config.toml
n_head = 1
positions = "rope"
qk_norm = false
attn_scale = 0.177
bias = "none"
init_std_up = 0.0911
init_std_down = 0.00703
optimizer = "muon_variant"
lr = 0.0105
grad_clip = 1.0
decay_fraction = 0.748
seq_len = 768
doc_mask = true
steps = 5113
Each number is 500 + 40 x the weight over its row's rms, rounded and kept within 0 to 999. Layers, rows and columns count from 0. Numbers have three digits each. The size before them is the row's rms in percent of the matrix's.

# layer 15 MLP down (transposed), 256x64, rms 0.077, rows 163-234, columns 0-63
109:514439516455436480569537547521463465512538455497525572450563483533493518506508404479492533516502519495583486461514427516548563558552531477427535494454499505529543495485498487504529540451520424
098:484547540511419428437567528461492518470508544575440546524538495518486514492475516480465456485423502437481499591449514474471503500490502516528515551457451516434515430480565442492518516469487445
099:550503558477526499437524539536498511467492479438520436475485493508440543540487508463574528469541497536528515437496436510502593556494467557510468393455459496456529480448528465465517471451532554
096:463475441480511515449593576482441464471471477527445533498550493437496503536479478499513554508507494555527483514463551468544459510517526484525600535451431463552511460520568469550440448503502461
103:437506518533575537500562491480464493449525518442465427447509546534435478544493441474520520528480539500492417515500468574484500480516488465495559463504496447506447480538557453561475578480532430
105:476468524471559555442509466543467517486439515440432418471498521583479532523516483474542560500500512571510494495545480519510518502525443473446503524605429521533535523586482469543484536497472517
106:553496447486519539449530501533460542434564510461506507459580508508517499503452498488445561514465463379509471426448469531517528476472432509474470437448463497483510526500565560487492480462543470
109:587485510443490450540447410468568511521503483487452473523549453508521482529420523534531449507514508430414565445485468506486484497439509477474536529519535494537447440538567492463539469505489511
110:464493418442562472484550488470505478502460471496478458448521559450522495515465467602504493453465399468445488489484522489513535563474535522523490473527556553501533458452491516491430449581502480
099:476503489529563453467497496554527485465539467499515561541544456536483501496422538495419523477516480521497605499502542549541533578516480556451449537527552534445533503474542533472583513462449506
106:463501430478467499432516486502495423559563380473435491461459518496496521563569506485459492456529445540553523513524435549522522551545536519485492514468433450486433503499533518478519477516481506
092:453451529491488471534495537526477513576466444452456485498462425499561486497504514548594531459473500560459554507569467479532464509586496540480421492558511497548537479516478428494458483552521520
105:492451494483530462392477601504541532568508527495535487512486507434511475492448492528406538539522509427447486494494519544486457546509503433509452527435484490453507481528542528508489534507543414
099:464502577483520496471505539429506524564470496475527527514444473499511514471440539495540452504520506426441489528512575407456521484533473507470446479470483520375454414509482472459523478468495508
097:495463453499522560501456540591502523546502524477584518504472529412526508486518539541435463492599474563539487485492421499510509545470518524497541500480560482553472541466419531436494526499515479
100:501505452537606599550518489522521522450516512498502476563481496450514544500483513517578457520498500458448468475470503569493516397479466530545518523561443466453439508473519537545523439505503524
091:496456485457537531535463549525472489477484464523474582453545548461460488565492518558528539512487493548536495499533507492549588457529545480490597480505559443546450468468527581529547456533548494
095:466519550513476475507480584488533529449481561544521532516492434452466514445440531501467531501503471427546437480540555476465534504515438554491485484442506516413494399503502514456444504539441494
106:475503485402462515429521485478467477558464463411489526459492517462516504505535509475440545536433491527522456516477450537470588518508547520409547528496494538513581517508429524563514517517474513
090:478518507477526481479497511436539444586498394481462478470474504477524479508542501495457534459538528559531498519562406430515458489540497569564500451486458498557522444510478454448473492431486507
091:532524522481497542502449475533467484457511511575500460516537503568522570487534538492530521506467523457442573548499457484452493500454488467567543508498564457560491469504456555580450492559415558
098:494468487471542509512478543516597524488537480463487489521381585543510558470452448533413500588519506499480521533499525540471504525509459441462560533501512472542511470482492473521509539555435464
098:541518476497445492489515534488511487578539558520518515464508471485500467457536467419452506518540476492520469481531550465521447538446508493487537412463540504538482495485468499484514578510339463
103:518524563524513492462535485437407553452554511523533508495508491536456524506486548527429506496502529503452481556517479495601483506500456539546502564477466499508544511517466522575603573499555528
089:412514508559508503506525567514586474469487460530437427512490570495512509512475512466575530440521560531463409559508548451489500493507461513439470546481474528430539446517523520472464497501523473
100:520544466459499580526486549474533523462496540520500524455592510483484512509448488491498546516532537530515571561559503460507509468510545544510489500439491500509543496507489524513322535483543489
096:502488422488494557480464579470535427442463481525545520490497474456502490515548460441531525451579490500495488539490554500518498527439580524493451481465446483391422521483541521514533492500517553
101:518521516481432546544519521473536429518505479459607477598484486578498552470576506513516470431558432492517538460473533465504525498446465487531478478527515512501529492515523417532481486574509489
093:570489526506467456485477508490455456522511461557552511435534479444485471454531473516525515549540399543481586462496511502472455518495502523479483449549496515485491579536471411516599480524502553
104:481475502537441465561527486417529507490581529483533477510473460555522518514436558543532536462463450562500470492518525458540484493453476430421489558561530556508506558502487532500406517473481478
094:516500487423550515524534521500453550524513471552465532474503499521467482537570483452456618475487544516557552501533445461450474523496492560532540444591513514533477452442480469509503521445506565
096:460408586491559442477445495502514514470610540520519544522446517542484471552542517536491479515517484482497523481537531551481463553514480526443457467495529534467586555558504468495493510578518499
094:546492568541529472508485472458491525440566524470458538457570505469524485473482546552507443534537547478471497544478474417492491564448553485552589517504536480503421515469519520479529473594533499
100:502475399520559549545488481589474602554517555468449491473577515536476491538519493479493446496489541522499551488522487505506528525561502517512459523513565394521423489538484497502516536533509509
097:474478515537529541479542647511534524523546463488526498505537501495459544503478485520467476449497433529431427513466457547521491509509478543434436506537529471504530469484469494447594496502484424
091:454470441526492457503531451477450497491444521433473476459547519517441475584497461512519518438444468495480522547502528565581448436535547567508516473456485482516433489454458460470478473505523426
110:466467465538486570528496510534533473445464564459491513540457558466488472480551473543516534572581511548545507471503588498501468513465484405496603471475504506501484584504525503521517550460498524
097:536449593496542474526497514481471538534493482562532508529480456468529530424473505544461465510495537438438436485476519469509546551448529544482512541458448516419483468448463492450454521541427440
106:534464455507452497500553589528514430491473545490502505491519526414559478503520583517468504583511549510506521546511456463556510486463491452488552473531463492546453622546480460512498531523484468
102:472535501501515515469500552440506419533496556549480510478473480600498552439496498491501411474514505493490509528497519497475581475495576569499480465533443496457442480506577461426562488445524489
098:536446529453495478458474525546472505450495557583498509423576532496509583476501478522522509489517525483448561500479565479481511420515450470525458540532508464469493489486591528545579505443495453
095:496504471601482483474462513502436514580525508513527504494497440485427484511544441527472509516508566402450472420466485521485475486559520425491522594542504499477499487535467529544486506480571522
102:456506442472443556524548445496478443399487502510504472421595501568485471521490505441485502461551487486580452488473472513553514479476551533494501537542503491559486561504517569465472497553515521
101:484468459489447469492496531500512491529507480519438461459548536511537516579503511512493522505513483433436416468538576493449504534524539508477540573411517537422468449496488451506488525543434419
104:463504493471558524479510433451501477465425474530443470470496433458551463511430451491538526494456470470585541506627556486469515458524458505537494457483468520496525569495506451542501523524500541
092:514505437519451456509510496499449420469495475508490533433538520476575505512542464531443451480410448483446564476492481515468497511429574534572521518512487484483543497439525541530497487603493505
096:555498413529472601561505486562511504478449532465487517487470523545459471491509468454562492537517436491458515535426541556527504481467432530490502461519520487539482570568468479574510482536478556
099:479498538527497549475416467486470446514440517480488416511484444457542542485523534514501470482501480560437534523495551446545515519457496483485458504536517485512518574521478505594366489534522532
107:480510512368454444521436498522519494485529407487514573470486448490527511463479478467489493433552502543602501506528513484518549584463496481558518503426479492495512539477530484499486490547547507
112:600501498499520478396520471498465490513528504624477540441470516485503504474484458444518579470518584455537558484493458484495491541482489459491469493546524517455480492488495455468586507488471554
094:537491561538459481487484520472528386555484559486533475546537551493562535449482503545562420537463494490467539574499571479499565517501469546455514481468482469457452502464527562508458503544479514
089:474447524498530493439563456527483497452525497566518495499539457495506476515522477423462491527459463472495562523503505592560499413529474534426393546531500445504432533503538458529499467479472501
101:514515418500516555460533512540490456547524520431513448421474508490522462583541463517518461484547478552544521595509491430514540522443472538497478517567500415502479468474493497529483458559462533
099:569517468506514537521445461491403506549459532529512479494462504515535451403455460489442517534568500529498492468490481477440506552496564472517523520492448468479570476512437472535474475515469610
094:476570542531506534514527466517506490476457486467459514427414536510490499568553540488530503486484510453525543515544526477509480475442571485411463481536502565493579583512465467451471527563527548
101:445493526454509564516542479558441518538489519498569492531475515442545505479521516557484464508515556494500516434548523414537496459486478458454433393511524383493505552523492491493449492504481489
087:496487474520496598548476603544486544386503484479459504545498462514528451539520531514475547448502461553536513486507480509488512546521427533445460479563463473509506563507467570497461478545526463
105:534475442494504502534539437458449438526516472535488548544587505508528526522605496516439390510465463460486475536515482437478479436458518516481542529509557438530463484520504517457506500486434500
094:582497411541522503490451415534505456537562515463581477476567502464496478490508459493535428509499428504433538480445442540482435463506515547450512556496500473541447479475492506483526532481476524
108:524485484575524444621482513507467562505602522502542544432502523491512521494526490484489491506510547473427525509552439517471537506532556415478429480486589479496535505520497501496517507464471453
118:484495464453464462458519414483511490465539485471524520487561551560517501448504531465402537537476454554509556593448478528462428530468547474478480466488493544525463488422481554475490541530462490
097:546546603488465522492472432453451479574489505445501532465502475508497511441487473499587539516460431561516518546439541491496503484496481483536511520531534516575544523473578541443514479517424489
100:505488611408486494420492526552522525547501466438517536486496505492490498514513570486447489495487539510521464499565464477575484498524533536497536462518573509594519499525474493529494579542579505
095:440539402501521595528479530519587465502526561512455476482491483472515475476515511463582546496508479487569440455516603475506460503484475486502487507462521551417520484515502532489467562480457515
096:494459508595553486562549582550420488538521470506520486534537529491490454521548462532466504480493462495444498434501529517521451529481554552438457450554562495484472460472478496485522511511487395
090:505522523504481481467519404498552491507493498502538414547495481481451539487499487577585454549515533397464512515493526530495543510511457489502578556492447551459495519532549510521502532390510510
122:457542530524455500507448479497474432506534484518501501501496377493449545459492486518478434525448496465595486491416515514424502467510451533477503507434459494470521534515554502443447442435506489
097:457534400473564591556456587547563514536506517497516458496502484529491524547484547494550537543565565476588532480521493519489469507486496555477480564453476499470485488491458484474473567532493504
099:502473497495563553463520490536433451450482431478435518548507520535510494513498440485444494480521538580471543450507498459525484525480491569566512527474540488601517514502484501582407466467463531
098:524476504499459527471503473542450577439541521499472581561506473542544487469514452478450531494491489555618458439473550552535493522555501466521521506534579456592511521511518534529492491500464523
114:388444506515488511509516588477576440466459553424518532519513536433506479525494529513461510462505478514462503470499526438544503527492440512497544519463441597501544515465506516495477583538522506
094:456518516463507626482476492479510525503520537438501455574562586541483481546524560493438528539477480485545493491495541523487503509475421531427504526452497480467424445482489497497452518467432481
# layer 15 MLP gate, 256x64, rms 0.303, rows 164-234, columns 0-63
096:523485453465483477496463510522498524495485492521561500552500464487488493550526507544450491482569503537503473418589494547515459469498536504441436584508517505519487545493501495550374572535573551
094:455467455451475495518483516461490483535486504545566541460520499563422598535483495466436515500527446535493498534443513499540582511554470465565499520518507480392531526480456494555443496527548498
096:491497490445474522513513583488526504533554486497522485519496496588441486430487526451464493510442466561472515549570529489512436500463477487473500546547458399507581524448533527462471481442460447
105:532499544528411460484481462519503523463499551444448498550431516506488521471470486448472463465510461489550432507498464529452529506479502490459519557530551367410457482455500473501450503525485550
107:492520466502459466569557472496478519545563495403513495477460493537505505449518459507518481529461532449513480563498434466463541520552557433496454534385495471513417533514475468485439484484478537
105:557471466491424523498536445452472468513475499411529449486474552587521548512470480461472520465468508472519402503473502381467507502526450527542513527525493470479435481493547546515497512440537482
099:478444494469488449459602474502488472537572480519476458530534486577509520549462517497488563470491486527586504514472487469528593522482458478547419517452506520489515520522433441517474509431500439
098:583481501482571495507485467531540483470523520499516541598471599493520501459509521531513457507467497483556544548560470460451522490603532499494527490455596490467517536529428501493510452465463517
101:487484512428515483480472498504453538467502515413543460481543468427500466513558483484530544465537523502495614437583405458539459475502478477495521513462506436491533495501505439426492479451515502
098:543551482478473506452538521515536479500518485504474487459375516440488476556530415506516428545575452454474494480483486491540463577567517498501488494452547443521568485470514536430502508513458516
098:621548520564468524546525515473483554500500475372463458479485530474469525429482442556546447461503490493461502494514466465514466504496468553540440530478547512485499559482501468507523467565527482
109:478492505466516418546432557553510453538568536496470477457479449588529487470525519476520501537560435546507456471518492464512550474528474578526465526513562503525544545461535495439462511535432459
088:488538497480505554532578485507580509496489471497510505485488464580426502471438539512504452448531447403516494619451502539535465532486535485494566482512484529549477490491420522535519531530460505
091:467493475435536552451453467499495548507508463447532502488437464459539527460489471555534474468518477565426464521490460486489462496497506459498500442493580436543480553513430525540626512526510472
094:576519579501503477479528534522485515519486465540463509512474540487472465447503493507397499498434500423432527536574513528543489434484513554484503515545503494489491598589508523482565541462481537
095:527419523416469495456516525381510461490535509460494458545504471546542487552456432510493488564529507514491498496521425506547493540520482435505475555532560503442553512486492512552542546436487481
092:459497479607525481483553434516466447538560492481441509464505558527468595461514437513525447461523518519530541502585504554475474511498531509471494444538538488604519489483510489533482500539551497
102:483504519540517411519417468502533536503502536517521478461475481468522512493519547515440596441460524528514509453485493478585503401499483507548513524500510415449415460538509448476471526485443486
087:453491473476563479487466537528495457497591450492520475499477494560522444491480494499521446446463490431466484498480571568482469525487559422536542473419570503471496495519436482548490539469552432
094:510539523544498533516475605526515536533618431487503516443541500509398494499450496556475466509510518535537524512554532498484515538514517511502556492585433578500484485495522535452530534504504546
105:604576491482514453551494519508543528462536464432500540601479556535566553485551539556500475554518521497487489519490529568487525504554458450512542542447524515465463477472527465464493495470467450
097:458488535513527545529502533471527517494453424481438482555454531475476506533457447516514482404404512486523524600529537580444470515523443534543479562495531470502518504530496535485470439526497552
104:550492493497521567445437478506478490517504584447545426538485546547561458408539531508499496419494500493533530469442480470512492509521527501544505440486511477412476517484527465505479488486543396
093:488464521510493498437491568505503497503490498575483502559542585502578533528489477524445508444451536573447479419581491472522493509533569499437554538504485439513509502496544501529517440445460470
097:493514514578478522574487481512561455538589487571466520529576494475490545478517529559455449565473531424581513499544481434489502473502549589483511438528490519488506465455487482529484497505514522
104:583454561499419458462490518518454530550493487454483495466478508615480496522551547494537528547477537481541457494480460442471517471525504487513490449527559573500430530481526591475487523460507461
103:553529499526507493458517430525494554479486466507484437507509479538490593503499467540487484526508436523518473529472497524529462485435464515618453481494591468540457519432402474491492560534470487
093:531395453520528452473522519573509508502600469504466515480487480547534512528518567524504429547529526530465476490532483489507510518504551525523513502404495514545533409475465511427492449432541489
105:552500490494420595482461505451513502470510534476481509532465563439515526478464445520518485465542450581501504522504533544525470475571557457479488570448484540555561489497468529565458504521567451
097:435556531499479450504469511596529526519505508490481465541419509462435527458484527484473427529473482503489475444457589502448506470484514447497480577489421460469425524508525430536504506546515482
099:494498424453531470518398532480489478534539591445530528444479551548563500485509502554579504515475481527494413468472474518541493463500453487493544485451520490441480498501462477510506399457532480
096:478482509436471537520473470474506464484504536421419461519463506507509470500497479519545463566519469545503472479467441555432515556505508439420474458522461531506539489493584499494469407574434492
099:512520520441457475509445474478475430461504492548521545552431553511496501547543466530475498488502507478485360555562531519479519530462436551493511442483562488474472507463487478472515474408536471
084:512489543443510553486484546479494483484471497494471542487514441520505453552583499461520487537542515459464397602499548539520437466461496445517550538515492463509568551472578447533534494547485496
094:492456564476475479420520557459482493508455542507492515527512574441438570496485421476503499484541456482427448457505511558541552472498525523534525517517471490465507530431536485562525595474455526
091:454519450573422522565520423530563508477508568545442466487484479475500455491485465556523508508495474473511466474570568484517456458461511459508575479489552493492469516556493570455488531433542535
098:503553462552510548479422502466452506457556455514423499507431447421475487513522490453448442537493445506428435549501518460536506446460445511461490545498443474519509543544551476515528471477507458
096:511460578464462482521581500532532545460475502497536495484502630486483495547465491552507502458500497563495563443449572513469452475493486497526434545514488510452528434558517500510536500444557537
105:533550510496465499539537483581450508516503491489440548433520542466491536529546466440566515494540488484533503457509579505507455559424490451441514435488503473410562477424488451510501495483505456
098:568535523441549553467507523462530548490559460426564549463481471533446519427493473499532513485432475537545510449524510526491514547498472472532524430526500500455531590462444487454526564541482471
106:478457477462498529503404498513429479537596517478460459510485519556543501456548540477459538481546535482461465498531554480512516510584554434558429490503504505457518498474524531505549400516504533
093:482561550598504463456527500471539528476556489427468452453447489486521555486445532526462471507530474548481450555502447437510510484488427525479513429457573514485477474421482508516528470483497565
100:509472526467468524484538472516551538508515489492482492484543512428548469513533447477543583476498474552505524428489537533457517476479581523402525535559550526472511454556531570499436442525424488
093:517450491514468473540459440486505498480491467498490444431525546444510504528421439533571498495505563533594561504503483568453417496526485488493546447457483448500582493543479541503487503439484478
101:488476479486488477498563460386530478454553522470479474431499498495509479567494473542536495483468433457474523521479478478577523504495530545550544488522608453485493579459557521583490462504496516
101:474436501473462496457472504441546527433506479462486430498443501498455481415600533420514521502480541560440441537575479511469489531504492496524524500446520426418492477484540500508495470499518467
103:488538444471498496469433525508491610503526444447494437437476522524452528470546501580474502529499484477443442513452490535553509584522439486524492502489522471495478416471485447476428510502547532
113:473520485556489456512459450566508514508519572528460448487528558455447540524493519566532484492470445480486492490486465449618553425487543474500464527523465539445516475589497494551436506496510478
111:468504448502519459596556431473516520548448478523493501564428504460499529521508533540402560468508474528525523569486516518531552480432453481532483505499506461436468515586442468510514468537485484
100:463471445491508481509509482405466594512504502451486592431505561522559534501521468518547583493418546563489500466587458487486513463513527475491526517520514472512457438480504526507511474492557464
099:467419546500470469591401503492511459471533501526554494457503493492467482464508563505492467427457536547477592468485537488436411493524482545530507540514512509482439524483489498523453473448470446
102:550552506543473466620462494518510425545487431474469561567487535435484538493482520556429505512496532476508507536488476479436453559516478487502440535516542541508494481511448443503481540467561540
106:541449486527478501477508452474487511583495435586504530525482519517601574534548466520490481508566559456576493495483511570461483533560454443549493493513523519536442491495468541493464528483546453
103:502480498517469504575450433514435443472560539478506460570529508435513505490423412582504526503517476425504494482548522525485485447508583509508402469467489455517521518524482491470548522522482487
104:490514522537541499517456512496496513558421414418386494455567459497524567505492539489455534555504498462497486413447495520442459527570499542484523514476527519456504519547527509514540450519479502
091:498458550485452471482521587498458493491517541519510528541529466505516568477560508502566508457472431492479514469512446556589524524550494499489525512484507512450480494482479396405426502520476424
104:533474478474518481410570541558593442475561511501489469474398496491512490530571527502492488515523544495479546482542431484495467492482442458572484516530498496500507447456444490507450501584467471
105:440464578584474503530548509484436493543424498464508484522490573586484569480500412466501511549436492499508503489478518468494470401486432509489531473490498508447523512433478507540529493521471477
105:445420465490499510463548484544548511514463514398430446494518487569533488486512487433503514558500508496484554482557456481552538415508565466507477481445444534497542521514520493438506573488541487
100:466487516567470517534491457577543495593505468500501443459484496509579538471447395478538521562497492553584477480500512455494504516533520475462478461521514484472494568528513543435518528554503434
101:555521537423440473521467516491438539487442449572443472445470535559506522554493440513532509481547513507529514499496559439566463553500508507470516478446476498517396523524496503523525417488449510
097:513545421486532462571495439453612542508533538482490539489427533441477417468492456462479494479487450506486486462503505494603480457480497489560577474476480502537510490516464484454503523513479552
100:510540514434511416533445585478494434446483503496476514457491501460468464535458549545442444550527503534461510508458512580451525523553577438526427519507483439501491522483497462562526511502521473
105:438532411478494502434441566401451496510557508543488459511436497526463523498483526527493487497501448515485452523483526485484530457511442461484496384523489514516444499462452526532491550541564544
100:545510459416439434526506615507508519537530550545525523495470558514511488505508488521548431494470458571475562485500506516498565534517533565474478539547497516562556518540486503541436515436509523
103:457566545445402482529466490494523540502483476504480427479523551546499434571551477426495487436582477548493544457469477518495519524529431496509501521501522443522459451480535510450477479573495533
109:410489497568473552611548449495517508517483487449482504458569462477507512486443518530520510479499497453556549512511509497488570500512543431487505468521445476455513458568508547538517603454488498
100:461536440448554546480503517497516465478565494541529447506497502557524478516443472535483469483549434558468511559506476437459581521464488556540489522483562452564471587520467478552433508490511536
107:502495420454519487469502488522396592523449543484508492513500536503518485520467475423456536460430502538543554441481497535482541449495428470470536489517455473456458516413466457519518533499474558
109:602492430491459484541491479461441547534492504500486476517461452472535532518566432474423465542558554531570503535504513517429479561472476512525458536450507441511463500493450489537524470465569486
102:478573478477459532495537523462588509503489539465452473599478540482488419465488490464440526474479536402503494496495510485522470463398434499476485524505486486577530556485491477450521458475453499
# layer 15 MLP up, 256x64, rms 0.313, rows 164-234, columns 0-63
084:511535564514524550514459548564479485507542507499512554505514509526514581542552526528483483503486565467502466477540482573424492495532508499524525504587528461449507483430368497502502463520566539
100:492511546478552479531535500483484518523488499496521559509550580476521476461537499483568483491460439593557552509424548492497490546488483466519483573431481446464530445538451427506418468538485502
095:565477448504507503488470567501487445555529514411545566497520519546448476515505541468466421537481559458519454493455566489476526447536490421445489450463498464518531518485472549451540464551518540
111:464526573496466486449508501476494452474462567450478549531506564441480565536486534507431459561480506426500473412467479520438433479496556566487544527515542449500532469464467469521486536550482495
104:475498505436519524482483497463543457451527584516531453500506505487539501440503470495436533519523369518401518479523496519555502518570462553528480497518480584481550481531461520570464525533512525
108:523466408495444526522571542490479520464490469477536477527485518491538560438476530432446494490425462528505478503483491427500485475448471490575529459443511505585507534445484512516464504466588440
120:534480532491499480440485530511460522537478562472521447476485486576492486557528568471434475448569540471541464516449479472503503466453460528499560432553537535520491566417467537479462485517443430
113:544519488499452509452455568592475490450498550520507497589488609509518432488512484535495440519526476499477478492518525537522563511522465458474465501507436560602506459466543531492467465457505468
110:482510579452477465525535452519493506490544433461462478518521495485422479447465501509486485476515496442455497537479475514604531584449540544580493483486544527488533473567474465487395505523532477
108:448518529490492528539468515585518579463427496520515479406512470533519506550468558510472533541567526550515503459455563473501481519509534523516468495551495568434460472449470493554504587504538457
085:488505476501541512468493426481543483530569504617464507503470441509422501522471511525510519585476557482523462459546514565497569509496524502499504486514512470509553420542468581554486498480463569
109:466478466468533535503455589571544501478529498510536483499516535563515513501511513495448455427545507538485527535492596469437486459523493466518439553541544529538529570473551415519441446518515493
093:478518476544420500570497473593444460518550530490448483534476529517501469517587506499465521505542544483588598491434435534513510509472507544434518488485490519590554514498479484527521503488507517
087:559527473472578452540536520488512508474505474567433483508572577538505596504439578475541498503497544513492583486486535508478465492519562513488486541497495531441548487465473462552419522474485504
094:516555504419432431488526537538472519554537527490485531410512447522506505525514481444429518430518508510493537553538542443515480554489445489505408460518566533532556460509500491503524526469506563
096:516477599488474476479485523520527449468491395508537477473494450579547436515530527496477405494532537491518523459506523488476516555586569480497511602505479550503518496477539486548487543472477487
080:502495464522504512552531486502489500509545491495521529494513471548405484590603486516449482496474565501526477497486526447556539526578520465411537548535485463533568466526471480531525474535506591
113:522476434494469479450509477504525499506454455459436573513448477544478466547542505539446570548460562473534450537504482467455534411485503518491473505497468489554444552501414525497547410496495495
096:481472470549384489508495496449495474453428473529576525556483514474479536497476493524453561539488499537447461503530503531472519447431459455448439575527478533470449499480564500551430513524510513
097:371427479507461530562541498476485484483473488424464569487448475509537507516508465473531539540496500437492492526418469507496534508544521504495512439482496467482497465448445551496563588467548520
105:569507418562546471505526502539502492558531465505519475471404505509501514483466433571458563469554455500548466492543577465475413485460491491526466476545496453519453487500528478572507554499479513
088:484544560544539480603557477506474519473471471457554487474418494529504515555482460490498516424476496524483518457528556499572475468545552468509476543483508492517510584571457471574506462564524480
106:443449552505503574485521523524459455549480556511432457452514458531502510471442539480490496473529535480590532474539518496568492486458457563523452469550421512528460488551495538508518600530499525
095:501560462547492464484469469498557556485559492541552516491571543509511420402509526498445513487560493478429616516447531515544484461544523541508498468531518501513567551527536532521510511513508535
092:479482423476532469428526558445552473545519496449522501535484511502514539487500455535487525467471480474425504511499491400512514503471545529411430505506554511506593537504504478506563522545587532
094:533498523468508495493521415477457597523544511504478602471480536475500566470491476460534536502512552447529447459543448520558481498518536472511487586555449494496521569503436493561519501436495472
104:515569467518505483561487504539421488506480409516518520574436485446523496435482527516575519471442456485530556444446560454502480498475490510495430515495522471604479528509506549488468456530472480
099:413448493459554508451487453484484543550459485454452536537494501462510511469456470456504480521481519536554477534422411460529515478472569539497549528457502474431480531545460567521534493539476574
111:566435483456488522472501459440460495510540561513530494490505419484468545545557561510491506529532469546523514501510446467554527482510559456509432480533540468458517532587572515522482536523586443
097:519465491548556520537507564520462432470489443472482450487472551537491495487473516432509472484535479514427488470437578488510441421492525432581473491481465464518574493506538568541523557496469470
099:464486498550499483493424562483429450497471570451436552453468478456500517441439530517524510457430446494510510486497466503585450477448539465518467519515556502470554488545509460549499525466458571
101:464490565467455467570503472556484442525502478599462550444472505469420407483494436538540490557541521534485495491504443536446451525545517486455495485508538553443494513467547466483480480472477527
093:547471494546458452467559513440571512434534556505470512520587454476550492500512505505534506586478521508561585502569487519470542522546501552495503443428489498529479477486491472451509414496524527
088:519551538414509436519510459484486535493492557515530528498434519576506470502532459457496503514496542489430413544487539468518470515456526449529562473478481485512528558496562483571464461448513599
088:491394540531449531491441424535532488498549529519575471542483477522520535484523484472476501452532531492520524507466505467554477541514409453487507499473528495497468428569510531560471586519534574
099:460444554484480463429475486518471485542480512486425518503472495515530571537455487416486498602467568532522492509501455527539492475473453525471508577497582390503517453498526492495496538539468487
095:524548433489429602489478496497470423540458546513470490576551545549481540497529452466500479526472547529520448502543433483514493496462442455537443526501510540534537551508547436489527475482563517
107:389489467563497474512535514501520499477462521508472535481500602489544494510497530490482413499500534472521467483510469488579473523470520480480449473444503622518542468519494481470518442525562417
098:435418545489454464465453484558438471522455539486592529613485574554476467493526486480472502488500529461455510452496535438482514475473497479497440511473440505522508525449526473541469503520448456
102:508504418493538521449494471483423501495529408486594528565444452538496488588472543545461524419533531506528433522512556484504527472488526495473557454472483517496468414495491487510472498494498539
108:487474481488528498498525419513410446530546554500525502582456493514432445509523523483460506560481497440505569495445476446593564520534528450524478458549520557462525461481481496545444480517508493
105:431466500516464459494531453484442461476520536427545509546552437499524463485446459556501456421522608536505556489470504484456525449493421464456478436488466528474462466482480507454463483469519504
104:445552537492565463504531412500534566489542507511450526475431462494524581552500537564540504546475515489503590508503479500496447551555561503509436449538462508495428513459494468488508505475457541
103:500510495483489517493503528508514526489508525504488475473486503521523446551497552536476471458464529556547458575516541525527473568512539436511570588482517479479430579471510520562624419500535483
094:450551499455505569462486482477463562459520529469496458507422466512443501497465458544530489567547567518497486497545530466444478479488396573475536534522503534558529498490434524489527523520444427
098:507527527515418391518511519504480474505505556452483437518531534530530442460518513480450540493447490526540465522453462464453528550517456512393434509493479495449516526506582472546454555496521465
087:485443512536533463525535463553532545519510507507506510442504489500493585601430495478453496528466572512507491515440462521496510491540471598501482501490522484417517458473487529448511498388443479
109:544503529510581544551490501557410446556645507538552529473595519507486503449463496487512560512458565496506520505477486483496500488544411492536497524508479457486461499526526508515510473513498485
122:512493416529462430526491547444557443521474441477500527512503466417503582503499507440492506420429506475499480520514511497446447464514471483554400528496531503520476547556453540502471502441508508
094:452528523513528474474460490511498478554533485489556564517488470509490458519561475432481467505532455531482562499564513547532452529486507530538547490518526488558564503493598434409435482544555566
094:458468551486485491564516501465604502506469544540526538484462499414485435499613510530578515491516529516522555545451483422516492495518518486563476460440520469484566510541470516488494477485459459
107:527519427501517574474490506385500452468542544555551481511492517532441434506443492498494472430525429472501471526472518475514524429515478464475520460458520478467581541565468498494466480501525573
107:585495468556488469494431525473512509499456481422481447572441515526431442468528484433474560498519455492507488530476471483502539436471518514423494495501518470556453530477551509484556435420478497
097:493520495439494459450505508572469513544520515448471469488443487454540458543452495527466471551497508460421489562470464503449516472428511504509558517534552583546491562578498550533458528476464435
098:440491473504448533540519503545502490541604546549514549555491488519464521504491438488542494531507420426479482584486469512484542509466472444534486465507472572503543442409508469540534503481552468
089:483548478502532485478472399463394475568436500525559522476564529579504435481472474521550511522519484476484505511426523447443521499477530510486529483516537532517578424508487472460532488451502526
103:481470472543531420510523455479509475515510458511460542581480470561496459411470540504511537525557537523467521475489538484480522463527455532502506503590504515420493561445569580541546528447508486
100:462492507513489449526524521478481554482504505542465502535434454460486506462477501476468521502446484494518532585563502498571612582476466520522525486537471506439472524464443445499409561505534437
105:471586467497547495490534502406527473500490498547551532551482445532483514617479474482547522486499486473525477458509483488520452509450487499572505477460455541609535488502508539438498510465519421
110:524515571439506517497499482519428573503493443497532540568532476560539462496449469471490422498464556534449539513544511507522528578439488449477463500532499538466507529424493493490528518511447599
102:478497467496513510464476505390567504527477473472529567501521453440440493511503535532532573530414494486494470543567493525529576446499561548582541533488467459496492516477517514459520558524469450
099:467450517555545493462583478568522482521464488524501591432407484537519522556477489515526527502454491390539533541517496480501484497474505504487542494539507460485485479433465534492541540426461560
090:530454509491560491471470461495453495560606473481482518539473523542438456568464543499447514468497557490478474436485419469577454527563521475499544538481517474496547510432530479543482483537559530
094:551536498412501516488461491487492507480423488435457509505454511504553516493491527484530487450531499479458490409457537525484532508509473421501557516499433525518555483640553503508573512512525536
090:550482475426512568520572480532450522621464476520545486426563509522498548479485568498477456440492469503501485513499500551507499557524439525493497479499484536533402469514517515487456546513465560
114:501514498475450471474515441485535484448579489542484566524467437491480494462442478607472479518488500474404491528441546529425462500486586551499510526441519520524521561448504469493495531485471455
091:502472449498519494380470536463453551551498474548549542481532513480480486460467500538510511463485535520509570417541468511478601537468493477539541518517514594482461529452453496515517529506438548
100:465490508542431455472500504567536491448459453501491459497487418494501514470506464474498482619489597559530565507563524570444552473514543496472471498510501491453475552481450514476527471541492452
096:560575484537499483458517558489462427513471491513497498514458486532485486492501446459454449567480516424565424501539419492451473512526520451455487509459454490481454486457525486538518430409544476
119:389458569494495513525532495546592469465517542484460502463533505467463455460441554567517528519513539448478540511487474500524545529507501520556517474439512592472520520507513469486446517560459570
097:484423496507530455430458498483459531511536463508565437481507541476526417532507511503471532538495585489506520480482542488475531500589525454510480515431457447525491518434512464566456438561542448